Weights of a small transformer language model: 14 layers, vocabulary 4096.
Each number is 128 + 24 x the weight over the matrix's rms, rounded and kept within 0 to 255. Layers, rows and columns count from 0.

# layer 5 MLP down (transposed), 768x192, rms 0.197, rows 635-687, columns 64-127
[[129 141 107 105 130 139 116 178 135 142 140  83 122 168  99 151 150  97 192  98 143 120 140 135 146 112 149  99 148 130 162 134  73 140 108 103 146 142 102 142 153 108 133 133 158 108 121 133 121 153 163 158 136 132 124 161  96 168 140  75 127 136 134 152]
 [109 141 176 128 129 154 110 164 145 161 114 108 143 107 130 157 145 117 149 118 153 113 145 125 123 110 119 143 162 131 125 107 121 129 149 122 179 134 106  99 147  77 135 167 143 148 163  90 125 194 165  99 142 139 144 156 109 134 119 120 144 123  79 110]
 [ 84 131 131 138 152 138 139 116 126 146 148  87  82 140 114 131 143 105 105  79 154  98 109  91  99 151 140 128 129 147  93 117 135 145 102 160 108 148 131  90 129 150 132 190 174 148 166 126  74 120 126 170 135 126 100  90  66 130 118 138 104 137 132 105]
 [114 134 102  95 155 125 168 121 117 138 124 162  88 138 138  76 139  99 124 150 122 103  94 188 114 119 108 109 168 133 141 133 153 147 148 137 102  97 133 135 114 118 148 129 145 141  86 146 163 105 107 173 139 121 132 136 132 103 123 112 168 124 110  94]
 [ 82 128 178 139 155 141 140 126 105 113 137 151  99 119 151 127 115 146 141 119 113  89 109 121 146 119 127  83 139 123 137 201 135 183 132 119 150 137 102 138 145 143 118 110 102 141 134 121 121 150 116 147 131 131 102 175  76 122 135 137 140 109 126 118]
 [116  92 106  88 166 117 142 113 127 147 151 126 151 101 110 102 167 120 110 132 101 150 136 111 109 107 121 111 113 120 151 115 105 127 109 153 130 112 116 141 109  95 118 112 136 155 102 101 123 115 116 138 162 137 113 115 109 160 133 109 115 140 146 134]
 [ 98 160  95 105 166 123 114 106 153  90 120 100 143 149  92 138 101 150 164  99  84 116  90 150 141 147 128  84  99 106 131 118 129 117 122 181 121 119 143 101 107 131 163 107 144 118 106 143 127  99 130 141 138 140 163 118 127  93 132 137 123 123  88 127]
 [128 119 137 126 115 112 131  87 127 110 102 120  95 118 157 127 113  92 119 104 116 117 145 147 107 129 143 135 158 120 132 144 165 153  98 120 136 141 114 108 127 126 107 152 124 106  91 117 127 132 111 120 137 120 113 126 107 153 142 129 178 125  92  90]
 [110 132 132 156 146 101 117  97 112 108 116 119 168 146 134 141 138 159 153 121 121 143 116  63 141 148  75 150 187 156 181  52 147 166 112 132  93 162 114 104 136  98 117 121 124 108 111  95 137 127 108 153 120 166 151 131 123 130 141 132 115  96  90 121]
 [132 161 121 121 142 177 151 128  99 139 130 155 141 201 134 145 150 166 131 100 102 137 154 133 160 145 167 119 127 117 147  64 118 134 129 135 162 118 102 144 120 132 105  93 106  96 135 155 153 148 135 164 137 155 144 134 126 138 116 119 123 141 150 131]
 [143 169 163 104 137 157 149 138 154 104 172 153 136 129 164 124  79 157 182 131 115 103 113 159  90 108 136 140  94 135 127 152 157 141 174  89  71 134 185 104 156 115 120  70 148 141  65 124 149  81  86 142 114 107 110  94 129  87 126 110 137 110  81  93]
 [161 153  75  65 126 111 122 137  97 157 133 144 134 159 163 118 140  90 126 115 107 114 148 137 160 121 120 176 125 119 149 139  96 176 130 115 165 201 149 142 138 147  95  72  96 118 139 156 122 111 138  75 121 127 112  87 125 113 106 124 116 135 115 113]
 [152 131 146 118 129 147 154 145  97 139 112 130 124 125 149 136 123 127 120 113 108 126 145 174 134 129 120 111 159 128 146 147 195 179 164 100 106 111 122  82 151 156 124 112 134 147 123 118 161 161 128 121 103  99 130 101  98 133 146  74 123 154  95 116]
 [118 108 103  75 183 166 103 153 167 109 172 103 112 141 129 126 108 127 135 148 131  82 144  87  93 138 110 173 151 127 145 125 102 126 145 146 149  91 139  76 120 145 104 101 158 125 133 112 121 102 102 101  92 169 128 158 118 140 137  99 153 128 134 107]
 [128 157 116 115 115 119 116 103 109 146 128 123 108 126 120 134 110 134  84 117 124 129 147 125 103 113 131 117 121 104 140 134 120 143 123 126 136 167 156 112 118 117 104 132 139  91 101 122 108 137 150 116  99 116 155 119 124  94 150 113 119 136 112 101]
 [ 89 107 111 133 134  97 121 125  90 158 117 128 148 152 153 149 157 121 126 147 114 123 146 146 143  82 145 120 112 126 146 120 163 158  78 113 141  97 165 116 128  86 120 124 135 146 102 116 157  78 106 122 125 125 137 122 106 156 120 147 113  95 126 127]
 [ 90 140  92 144 172  97 134 121 166 159 136  88 124 137 125 109 123 109 155 114 102  85 148 109  81 136 146 127 183 162 107 118 141 121 118 139 103  87 147 135 134 132 128 117 131 152 126  87  94 130  95  90 126 132 138 144  87 104 133  82 170 115  96 104]
 [124 131 142 158 112 156 120 134 100 116 122 128 102 163 118 124 139 104 132  96 111 127 159 131  86 123 100 119 151 130 126 110 110 116 144 134 102 125 121 119 115 121 124 101 130 103 128 132 165 125 122 126 152 144 133 118 126 113 145 100 132 108  91  90]
 [147 143 131 136 124 103 126  82 153 127 146 124 107  74 124 154 140  80 137 121 164 129 179 127 139 136 102 119 103 117 139 137 102 120  88  82 146 174 157 110 142  93 153 104 129 134 111  99  90 116 109 137 130  95 123 109  99 138 146 145 123  98  94 149]
 [154 111 127 144 118 160 147 146 128 119 112 135 130 139  98 112 151 102 103 140 147 115 163 117 114 126  93 100 102 139 112 114 122 102 156 124 133  97 146 161 156 149 121 143 108 201 168 107 122 163 114 117 103 151 111 103 155 155  99 110 106 144 141 105]
 [140  65 135 138 170 118 115  79 133 177 114 146 135 145 161 117 105 148  90 142  93  60 135 111 163 120 135  64 137 193 117 141 134 138  83 120 119 105 148 105 125 102 114 120 109 169 163 115 110 166 149 159 156 139 123 144 166 143 103 154 141 127 117 148]
 [143 130  89 107 126 126 139 152 108 160 132 144 121 127 129 165 172  67 110 107 102 120 101 121  96 102 151 137 169 109 127 104 152 144 129 141  79 113  96 153 140 106  75 162  84 145 141 111 116 177 122 138 137 137 170 164  89 118 134 119 110 136 106 131]
 [ 93  79 114 125 129 154 128 126 157 144 101 138  67 120 130  89 123 132 169 118 103 105 142 168 114 129 118 127 150 141 119 133 134 149 161  96 122 184 147 130 113 119 172 151 122 109 159 156 159 109 114 165  97 158 154 116 123 134 131  51 174 147 152 139]
 [131 173 185 122 128 123 135 111 134 125 131 113 122 125 120 146 119 131 119 151 100 156  97  93 131 163 154 150 132 137 125 134  78 155  88 130 125 165 135 150 113 118 130  80 117 121  91 137 128 122 152 138 114 118 143 153 128 147 123 118 172 159 122 139]
 [176 158 102 133 114 141 131  89 149 112  87 115  98 119 143  78 155 113  93 133  93 124 136  78 157 106 121 110 135 120 123 172 121 136 116 132 106 133 122 177 109 144 121 126 123  76 126 164 124 167 111 159 124 143 146 160 157 103 164 170 126 116 139 128]
 [147 100 114 112  96 129 137 109 135 134 142 149 145  96 132 107 210 209 170 135 181 152 141 113 128 137 138 101 140 159 143 134 131 161 106 141 172 125 146 129 188 177 114 147 174 136 108 116 111 137 139 124 111 168 142 133 137 168 146 170 136 112 152 129]
 [ 86 117 129 147 127 132 129 173 145 142 149 114 167 111 144 126 138 135 145 109 133 124 137 102 102 137 135 110 124 164 139 109  83 123 179 147 175 100 129 120 135 143 141 108 117 111 130  80 142 150 106 126 142 127 163 144 128  93 111 107  63 114  47  87]
 [126 156 148 147 114 127 174 117 159 109 139 127 126 155  99 121 141  78 144 115 149 145 110 112  88 117 172 138 136 151 160 145  99 153 143 148 158  82 157 142 156 127 107 142  96 143 139 118  96 119 130  94  96 128 135 100 129 141 101 165 145 135 143 109]
 [158 121 157 144 111 114  95 127 112 182  88 120 107  86 128 200 125 119 117 136 152 106  79 148 101 145 132 101 123 141 104 145 170 127 148 145  94 136 168 145 130 120 147 138 100  80 125 147 130 119 121 103 121 136 133 125 147 160 132 122 123  77 104 112]
 [121 180 168 152 110 134 121 125 134 115 144 131 107 117 127 196 154 112  92 104 109 150 161 134  96 173 174 145  98 131 103 110 128 133 120 143 139  92 153  84  75 109 115 144 142 167 123 155 111 112 106 135 115 130 152 164 142 116 110 137 108 136 135  92]
 [129 142 149 151  89 123 131 116 150 169 100 143  82 132 140 122 155 134 101 133 111 134 137 131 153 132 113 134 106 159 124 125 165  93 139 102 131  97 162 117 138  90 129 112 106 144 105 138 141 131 122 113 150 150 129 153 181 118  99 166 136 142 101 115]
 [ 94 176 118 144 115 135 169 129  91 109 204 102 138 124  88  93 158 128 155 109 114 114 127  88 167 118 106 133 152 155 134 127 146 126 117 117 152 106 165  89 161 126 145 140 125 133 137 158 165 116 120 122 141 108 163 119  83 130 114 146  84 138 109 117]
 [146 106 111  55 103 137 148 164 121 166  90  86 188 129 135 136 154 134 157 111 113 137 190 169 129 111 118 120 100 149 151 197 128 131 126  99 113 121 106 133 190 120 107  91 130 128 106 134 110 163 108 130 123 147 127 125 149 126 151  96 102 131 140  99]
 [108 146 144 145 119 119  93 153 135 123  87 116  97 115 120  98 152 120 149 148 164 113 116 156 156 122 167 132 129 140 137 122 137 139 125 122 112 112 134 121 155 106 105 111 161 129 103 134 115 148 168 104 152 144 138 130 127 110 129 131 163 109 131 126]
 [100 130 152  98 114 120 129 128 134 122 111 102 117 121 130 122 122 113 126 122 145 131  99 112 107 134 122 142 122 147 137 163 145 144 128 123 126 122 121 117 133  85 125 176 126 144 149 152 129 147 146 136 124 130 128 117 141 104 103 118 131 137 102 115]
 [148 154 115  98 112 143 147 138 112  85 123 149 112 100 141 127 131 184 154  80 133 126 126 148 152 115 130 150 137 170 149 136 131 171 117 121 139 137 148 120 161 137 122 135 146 122 115 101 148 147 134 143 136 139 121 131 120 143 138 155 110 131 121 123]
 [167  92 139 120 105 102 170 165  90 137 116 128  42 133 169 167 126 121  93 134 177 124 112 126 106 111 119 125 128 148 117 131 100  99 108 102 171 118 169 157  92 120 118 170 134 137 142  90 156 110 106 140 136 137 146 128 144 113 122  92 162 158 106 133]
 [110 137 128 102 160 127 128 178 118 155 146 166 118  87 164  92 148 118 103 108 176 126 119 129 149 127  71 130 114 134 128 128 116 162 102 130  87 140 151 108 122 116 112 141 120 133 160 182  85 132 128 107 142 148 112 139 109 127 135 137 109 134 130 144]
 [151 141 100 142  87 150 134  87 114 160 148 148 159 129 149 110 153 104  94 158 125 136 123 138 100 121 108 149 170 129 135 144 118 148 161 134 140 105 114 131 155 165 119 157  95 116  84 157 123 166 154 161  93 113 101 118 126 131 100 122 100 144 143 136]
 [113 125 105 125  97 121 180 120 164 126 128 147 141 139 120 142  98  86  67  96 145 122 122 101 139 115 139 159 143 189 131 129 126 124  92 122  79 102 142 139 107 120 155 100 109 135 147 139 147 160 111 134 105 133 158 141 138 126 118 143 137  76 122 115]
 [158  99 117 153 122 127 171 116 130 154 132 125 106 141  77 125 107 109 117  89 166 112 138 133 136 109 137 128 107 141 131 107 105 154 146 139 104 109 135 147 100 133  80 133  75 112  83 121 142  72 119 161 123 129 127 109 136 107  86 132 112 160  98 137]
 [132 145 115 146 151 118 111 183 129  66 127 131 131  85  61 148 112 116 117  99 143 169 107 154 103 138 149 126 103 116 119 124 104 101 137 125 148 114 155 150 128 127 148 152 188  98 100 113 164 159 187  91 143  84 159 130 140 176 130 108 130 120 129 132]
 [ 84 131 133  83 113 101 172 147 100 106 164 123 113 109 130 116 165 147 141 128 141 118 137  86 111 175 124 109 152  87 126 125 126 157 112 115 141 121 159 170 138 130 111 149 127 156 154 117 157  60 134 145 113 115 109 106 122 164  98 115 127 104 110  99]
 [133 121 105 140 124  89  94 109 156 135 121 145 144  94 138 153 134 156 118 123 159 100 156 166 112 119 104 134 190 143 107 166 154  99 127 148 124 141 109 126 122  93 117 105 125 151 128 155 131 119 140 144 137 130 152 149  88 137 106 137 135 143  94 105]
 [105 142 161 128 129 130 136  88 199 126 127 132 141 176 125 137 131 129  99 138 133 107 143 160 128 128  81 120 155 166 177 127 106  84  88 140 129 130 144 128 117 112 100 110  85 124 106 139 135 108 129 125 122 143 128 150 145 127 119 119 115 123  87 129]
 [121 122 124  81 144  95 130  83  93 107 121  87 156 106 104  95 144  96 111 133 171  94 168 152 135 117 116 133 115 116 122 159 142  90  96 152 165 100 117 125  86 130 138 131 151 131 128 103 107 122 102 136 115 113 144 162  81 179 101 164 126 159 141  96]
 [111 117 129 143  97 128 148 160 124 116 132  82 123 129 162 131 161 146 146 134 142 129 118 127 108 116 118 103  97 195 133 124 140  98 100 118 117 116 157 150 121 131 129 111 142 101 141 163 122 129 144 118 128 127 124 164 162 110 173 143 154 141  80  97]
 [ 75 133 147 112 155  93 132 127 153  91 126 178 155 101 174 160 116 171 162 135  91 141 106 104 109 168 148 119 124 131 195 113 144 115 104  99 128 113 104 120 136 156 130 139 117 126 111 129 117  94 121 177 136 139 118 104 104 133 131 147  96 118  90 115]
 [ 99 124 118 124 147  97 141 151 145 145 140 154  96 145 107  99 117 147 158 124 142  93 119 110 122 151 139 138 130 124 102 106 157 136 118 134 138 116 120 159 119  99 149 117 148 122 114 122 111  73 119 146 110 114 139 154 103 170 110 153  87 134  73 151]
 [ 86 131 147  83  90 161 127 140 138  89 129 150 136 145 113 185  71 104 133 134 135 148 108 101 144 164 115 139 132 162 148 139 130 142 120 128 127 142 144 113 121 165  75 133 172 138 132 145 102 115 128 156 156 131 123 156 128  84 119 116 136  94 124 134]
 [158 110 175 172 105 119 163 125 123 114 136 148 124 141 132 125 133 139 173  99 135 146 160 124 102 143 113 137 123 146 147 154 104 143 114 105 126 141 106 175 169 125  95 114 128 130 144 140 101 130  96 148 170  90 135 113 127 140 151 116 138 182  94 150]
 [ 72 112 106 125 110 134 173 113 149 119  95 157 148 165 124 113 118 127 114 172 134 102 122 121 127 126 176 144 105 104 137 139 165 131 177 106 127  75 121 120 120  82 134 103  54 137 123 104 129 143 140 154  96 128 104 159 112 105 133 165 129  94 113  91]
 [ 95 142  90 141 150 115 160 132 151 138 137 142 113 158 127 108 135 133 181 121  73 119 143 125 113 140 170 120 123 123 128 142 106 109  91 133 125 125 158 156  93 138 126 139 162 104 152 120 158 177 126 109 169 114 149 141 108 157 145  75 179 141 108 102]]
# layer 5 MLP up, 768x192, rms 0.206, rows 636-687, columns 64-127
[[159 121 109 150  99 109 162 155 129 119 129  84  93 144 142 127  95 105 142 108 117  95 132 121  82 116 167 132 159 139  94 137  98 123 107 139 143 123  86 125 122 116 127 163 115 161 110  74 140 143 186 118 133  82 119 115  85 119  86 138 172 162 159 114]
 [155 106 148 134  82 121 111 163 108 139 144 106 108 137 154 111 110 172 134  78 125 153 145 205 121 122 145 158 112 149 123 122 106 138 124 167 160 169 121  92 149  65 101 123 129 102 138 130 106 142 103 102 109 127 133 151 119 121 139  89 111 148 137 162]
 [152 145 147 129 113 130 146 146 115 104 148 118 126 135  97 124  95  96 131  73 153  86  91 134 108 131 123 151 146 133 120 148 137 136 100 129 149 130 127 133 119 137 153 115 152 119  80 139 115 113 123 152 143 114 172 148 117 111 113 116 108  84 131 127]
 [ 85 139 151 119 144  84 122 100 118 128 155 128 126 125 141 149 144 165 152 120 149 154 100 150 135  77  98 132 132  91 122 119 145 138  83 140 136  92 112 146 101 145 112 128 123 125 118 172 140 147 119 141 115 199 109 150 108 140 151  65 110 160 158 140]
 [127 149 112 131  73 182 108 140 149 130 116 129 131 128  96 128 112 124 137 107 148 132 106 117 110  76 116 117 141 139 114 121 118 132 122 127 125 128 130 133 149 147 160 127 130  95 137 138 106 130 123 118 125 113 140 142  96 134 158 122 128 158 142 131]
 [117 121 103 126 142  95  81 133  60 124  90  97  91 113 165 146 130 129  99 115 158 108 121  86 138 147 125 127 117 156 106 130 118  90 110 144 138 152 168 133 146 147 146 144 126 143  98 116 134  89 119 146 158 105 139 129 166 110 141 157  77  95 135 138]
 [126 137 148  88 138 120 128 160 173 127 122 132  81  94 117 133 130 141 137 115 105 123 127 120 147  90 131  88 142 118 107 142 146 149 160 114 107 149 109 115 140 108 140 156 137 132 165 154 126 125 120 111 108 137 124 161 167 103 108 120 137 174  89 137]
 [108 128 135 119 122 167 143 127 111 144 128 135 148 178 128 143 137 137 130 102 152 120 136  94 112 122 123 171 164 171 140  80 155 126 128 123 139 146 112 103  80 143 176 143  76 168  79 122 101 132  78 160 143 140 146 115  98 145 113 174  87  68 121  62]
 [144  98 119 109 153 134 139 144 144 122 135 179  87 148 198 139 110 159  90 139 158  96 146 110 124  98 143 114 113 147  87 136 157 156 113 151 139 130 156 135 169 111 130 112 167 154 147 136 137 147 123 131 107 135 117 142  70 163 116 136  96 116 119 136]
 [128  76 142 151 140  84  87 123 165  91 126 209 121 103 106  97 111 145 136  80 111 112 122 138 112 124 140 155 122 144  76 111 146 129 145 138 121 124 135 144 112 108 110 110 184 142  90 123 141  91  94 128 163  85 111 179  93 115 119 142 189 157  99 105]
 [117 143 138 101 138 102  86  77 150 149 129 143 109 138 113 121 106 115 136  91 116 135 117 153 123 118 145 173 156 118 122 127 117 153  95 136  93 115 132 129 130 151 113 143 143 162 119 173 154 182 160 119 152 133 119 141 124 127 106 134 152 150 133 143]
 [180 159 149 158 148 109 137 140 123 109  84 103 158  72 135 130 106 123 142 151 141 132  86 151 149 127 127 119 158 150 135 126 111 125 104  96 148 101 127 146 147 135 140 120 121 153 158  98 166 156 136  84 110 131 158 147 164 111  90 115  91 164 163 110]
 [121 148 149 117 173 148 144 129 174  97 138 119 119 143 150 148 124 120 161 134 110 119 110 147 118 149 141 142  91 121 140 154 108 122 133 139 139 126 100 108 118  62 147 135  97  85  94 158 114  93 116  99 114 142 123 178 109 122 134 180 136  96  94 126]
 [133 126 117 148 147 124 118 129 117 136 137 142 125 115 148 106 115 123 127 160 145 138 144 148 136 144 145 141 123 134 124 116  98 119 114 145 103  91 118 111 126 100 143 126 142 132 114 133 132 115  97 159 125 126 101 130 102 147 128 159 133 103 120 128]
 [108  91 120 129 120 102 143 129  87 156 121 138 153 112 125 113 192 102 113 132  96 124 139 123 122  94  89 153 114 104 114 129 106 126 174 127 138 151 154 150 110 118 140 104 112 153 124 140 106  95 130 120 119 105 131 100 124 118 129 112  78 136 140 113]
 [162 155 126 117 100 106 122 112 115 139 173 110  86 133 150  87 131 149 127 127 146 111 124 133 120 116 122 100 140 145 113 146 128 122 146 125 146  98 161 138  95 123 137 163 128 161  96 151 131 128  89 136 132 144 149 100 132  97 127  92 116 179 153 115]
 [153 133 135  98 147 163 146 158 127 140 163 145 139 111 133  99 119 127 155 109 166 154 122 125 114 135 165 113 121 126 139 114 111 135 129 134 124  88 103 124 130 119 142 141 136 149 103  95 143 130 134 125 101 123  95 136 147 129 109 159 143 117 131 138]
 [152 125 124 101 119 100 175 104 113 117 123 116 161 126 159 148 146 162 104 120 105 115 105 107 121 132 137 121 134  89 107 157 133 105 137  78 195 116 141 110 126 115 133 109  83 143  58 177 168 101  81 133 196 121 130 187 134 100 123 129 109 133 173 159]
 [172 131 115 116 149 126 144 124 113 100 132 157 144 130 152 140 156 177 104 136 143 126 153 156 117 141 128 130 106 113 144 120 138 112 113 154 134 155 150 117 144 126 147 137 117 139 150  81 150 146 174 162 143 133 111 110 120 104 113 127 128 135 158 107]
 [101 112 147 193 108 135 114 135 164 135 134 133 143  79 161 114 114 119 115 167 141 129  97 127 154 109 118 141 138 106 110 119 132 108  81 200 157 138  99 121  94 104  95 138 107 137 132 121 156 148 118 155 158 121 144 117 191 173 146 122 111 100 145 151]
 [114 157 118 158 135 139 125 137 107 152 115 122 149 113 164 135 143 144 110  92 110 134  89 172 129 138 151 130 132 115 115 124 141 102 147 130 124 133 139 160 158 142 153 122 102 118 158 117 148 140 160 103 129 137 127 110 107 166 112 138 138 173 150 101]
 [147 142 120 144 109 140 149 142 130 185 162 151 114 114 119 139 139 131 140 129 119 142 114 130 114  93 152 140 121 133 161 123 139 154 104 126 159 172 144 122 142 109 149 113 123 155 112 107 126  64 154 153 116 123 155  38 182 127  98  51 150 123 130 155]
 [156 102 155 174 107 135 152 133 160 139 118 137 108 122 164 181 114 127 117 155 185 101 110 148 131 131  81 138 100 116 117 176 117 120  85 139 148  98 121 168  93 112 119 150 162 144 126 152 105 110 140 172 189 115  82 171 121 128  93 167  89 120 133 135]
 [196 177 113 150 134 132 118 122 154 115 152 149 147 126 111 155 102 147  93 127 151 156 100 107 119 137 140 125 184 165 125 147 125 159 154 120 194 166 127 157 124 110 177 109 110 195 151 157 122 134 159 147 115 120 126  91 152 141 143 140 131 133 132 140]
 [119 122 138  94 117 124 106 105 134 163 139 112 148 116 119  84  80 147 130 103 148 130 149 102 145 128 108 125 122 168 131 169 114 155  72 117 159 165 155 130 116 187  99  94 146 131 125 108 107  80 133 109 149 130 135 145 166 106 144 119 180 185 163  62]
 [144 129  98 111 171 128 132 102 133 140  98 141  77 121 159 131 141  95 155  88  97 122 127 141 125 168 118 127 116 110 111 116 125 130 122 111 132 148 130 182 116 148 143  66  91 112 158  82 113 114 182 130 166 132 124 107 175 143 143  85 134 104 156 115]
 [124 122 102 114 171  69 128 137  76 152 159 156 107 147 132 107  95 127 162 161 143 126 111 136 170 136 123 195 145 147 117 110 137 131 146 120 121 127 142 111 116  66 112  98 140 100 144 162 159 138 148 170  96 118  84 139 131 109 117 143 121 101 171 115]
 [106 143 132 142 106 190 161 123  72 102 114 180 109  75  90 110 139  89 145 158 114 132  74 109 125 113 148 141 157  59 122 112 129 125  91  92 105 161  95 119 146 144  96 125 131 169 138 118 144 105 132 148 140 119  94 116 137 178 170  88 123 112  87  85]
 [176  88  97 128 108 140 133 108 163 135 127  83 117 120 108 158 124 156 169 161 114 129 121 165 120  80 151 122 137  99 106  94 174 139 146 134 100 188 173 104 165 123 125 159 154 142 137 141 158 121 115 134 110 120 118 149 105 112 150 141 114 100 119 127]
 [135 116 124 137 120 143 128 148 127 133 122 115  68 136 113 105 132 151 113  89 105 175 181  96 165 102 117 102 125 137 153 145 120  96 134 107 135 113  89 104 103 131 115 118 151 148  98 104 127 106 125 142 130 119 128 110 137 109 164 150 135 149 168 101]
 [142 123 122  95 112 157 115 115  97 162 126 140 114 152 139  81 134 125 117 140  84 139 124 110 163 140 118 160 101 138 157 117 124  86 110 110 115 146  82 120 135 159 122 125 113 101 106 132  83 117 139  79 135 128 156 128 129 144 158 140 160 114 141 101]
 [114  86 113 108 105 117 136 125 112 117  94 132  84 143  87 108 136 114 147 122 142  99 131 110 125 109 146 108 126 154 146 149 161  89 124  64 116  96 152 140 122 129 150 143 180 152 123  85 115 151 127 152 112 129 152 121 116 132 158 170  87 109 128 135]
 [143 109  95 117 153 103 107 147 142 115 114 108 155 125 139 157  98 103 146 137 147 116 141 117 122 131 187 107 127 135 156 104 139 107 156 126 145 166  57 117 143 115 156 119 147 115 119 133 124 137 146  87 138 121 155 132 121 118 136 142 134 112 147  84]
 [122  94 109  96 128 119 115 123 105 128 156 107 110 104 136 123 134 151 160 132 138 146 157 126 105 129 131 115 142  85 122 141 117 123 115 159 144 121 157 108 130 158  91 118 139 114 158  87 153 150 131 192 113 158 149  94  87 108 107 144 106 106 123 142]
 [ 93 156 154 146 109 142 136 175  89 138 148 130 137 110 130 149 132 129  83 100  99 127  87 112 149 101 142  88 102 135 130 142 120 128  99 171 146 120 151 116 136 146 139 135 147 132 119 116 114 150 110 101  95 164 157  97 146 119 132 169  67 140 120 150]
 [158 131 159 121  97 127 170 123 116 112 113 110 116  89 166 127 148 121 114 107 147 117 132 112 132 125 134 141 122 111 177 100 133 132 165 124  91  91 159 143 109 133 130 150 154 107 179 147 135 105 116 157  96 119 159 181 118 153 133 136 165 135 138 157]
 [177  91 110 113 155 167 154 111 108 147 139 173 127  96 146 137 146  96 153 153 177 103 147 119  92 127 123 116 131 203  99 133 131 150 165  90 103  84  95 104 144 113 125 140  88 160 155 118 148 197 125 155 132 131 108 134 148 137 132 139 146 151 116 125]
 [150 113 110 114 158 131 114 151 110  94 113  98 130 128 166 117 105 158 110 119  90 119 132 114 157 147 152 142 160  85 115 131  86 102  84 138 147 143 145 166  80  97  93  85 103 106 116 111 133  90  99  96  79 166  61 107 147 122 128 142 106  98 187 120]
 [147  84 132 109 118 131 130 112 148 141  98 124 123 119 124 133 107 168 131 120 137 132 148 118 152 108 125 125 148 133 142 121 117 111 142 122 132 161  97 161 110 142  95 105 135 130 103  99 120 146 125 107 127  97  76 156 175 117  89 159 147 100 103 122]
 [122 115 115 149 115 135 137 139 155  96 114 161 146 110 132 154 134 141 112 135 120 101 112 117 114 112 108 164 126 105 142 103 137 171 124 115 124 132 135  88 135 125 138 122 120 125 127  98  79 107 119 153 119 142  74 150 133  86 124 110 156 128 107 143]
 [112 125 131 154 138 206  95 118 111 118 168 150  76 114 100 149 127 117 162 143 131 126 116 122 150  73 125 150 178 108 166 104 128 130  88 129  89 104 132 119 127 156 113 110 146 152 117 137 148 131  73 160 123 142 118 125 140 164 144 144  92 176 121 128]
 [105  97 120 141 142 127 125 156 178 145 186 113 172  85 142 124 100 123 131 105 149 100 103 109 153 147 135 116 150 143 128 171  83 149  94 147 156  94 116 135 142 166 114  72 107 148 116  92 175 116 101 121 175 115  98  60 104 119 106 115 110 111 109 147]
 [140 123  95 154 110 150 163 133 149 151 110 108 153 141 111 138 133 130 161 119 146  68 152  97 164 147 130 119 148  98 110 118 140 131 133  88 161 153  91 110 105 132 146 172 130 102 161 135 134 130 141 109  90 146 133 120 126 110 127 155 134 128  93 140]
 [131  96 101 167 144 124 127  97 116 148 150 151 171  99 178 147 140 115 119 132 137 111 124 152 125 146 106 169 111 100 130 112 113 131 115 151 101 166 115 115 169  82 133 131 125 164 157 116 170 106 136  95 101 153  72 117 116 126 103 145 151 126  98 141]
 [127 151 127 143 118 113 146 102 108  93 151  75 113 151 134 153 103 162 159 156 109 138  95 153 123 123 127 126 112 155  87 131 136 109 102 155  93 143 107 104 136 120 102 154  77 137 127 136  90 152  75 153 137 135 111 136 132 157 101 101 129 151 124 135]
 [112 123 191 143 141 102 106 165 160  78 107  98 141 135 113 152 148  78 157 153 147 151 140 123 111  92 144 152 151 139 147 169 148 116 107 135 107 111 115  79 145 125 149 113 105 143 126 102 128  78 111 129 124 140 116 123 133 153 137 152 126 143 114 117]
 [ 90 121 150  93  96 130 123 143 136 129 176 144 119 146 138 153 119 110 124  99  97 132 117 109 125 148 154 100 111 124 106 139 146 126 127 146 204  89 134 154 165 117 152  99 133 175 137 156 121  99 160 101 111 122 159 146 134 103 123 156 101 103 130 157]
 [155 119 137 112 139 108 137 121 159 158 121 101 154 174 132 108 108 123 171 167  87 123 125 148  92 140 108 154 128 119  98  92 127 132  97  97 140 137 139 123 158  44 118 111 119 164 127 144  95  64 101 134  95 108 101 103 157 103 131 125 139 111 166 130]
 [133 124 139 151 109 115 115 138 140 124 114 122 116  94 138 145 113 110 132 110  93  91 118  97 174 125 142 165 128 117 121 102 150 151 117  72  92 117 138 120 118 142 100 129 151 172 113  99 108 105 136 133  98 150 158 134 112 114 139 167 132 100 135 173]
 [123 134 132 120 141 126 148 134 194 126 125  83 112 149 167 140 127 119 109 130 147 105 134 129 159 192 145 126  87 157 107 117 131 120 142 170 101  80 112 130  80 133 119 120 128 162 139 132 145 134 146 127 172 132 119 143 114 130 108 106 103 107 153 123]
 [ 90  96 123 173 111 116 117 116 129 115 115 126 128  98 103 152  98 150 150 161 143 127 146 166 142 137 135 121 125 179 109 124 156 151 101  94 119 179 181 128 137 122 137  95 106 130 126  96 121 163 133 145 141 124 140 141 118 149 105 147 138 132 123 117]
 [111 126 149 103  98 125 114 135 134 132 113  99 139 135 119 189 125 129  83 114 173 120 117 147 127 131 171 125 119 187  80 127 141 125 153 151 180  96 133 116 154 136  96 134 116 144 127 153 133 155 123 127 143 109  77 126 122 144 124 159 156 162 134  87]]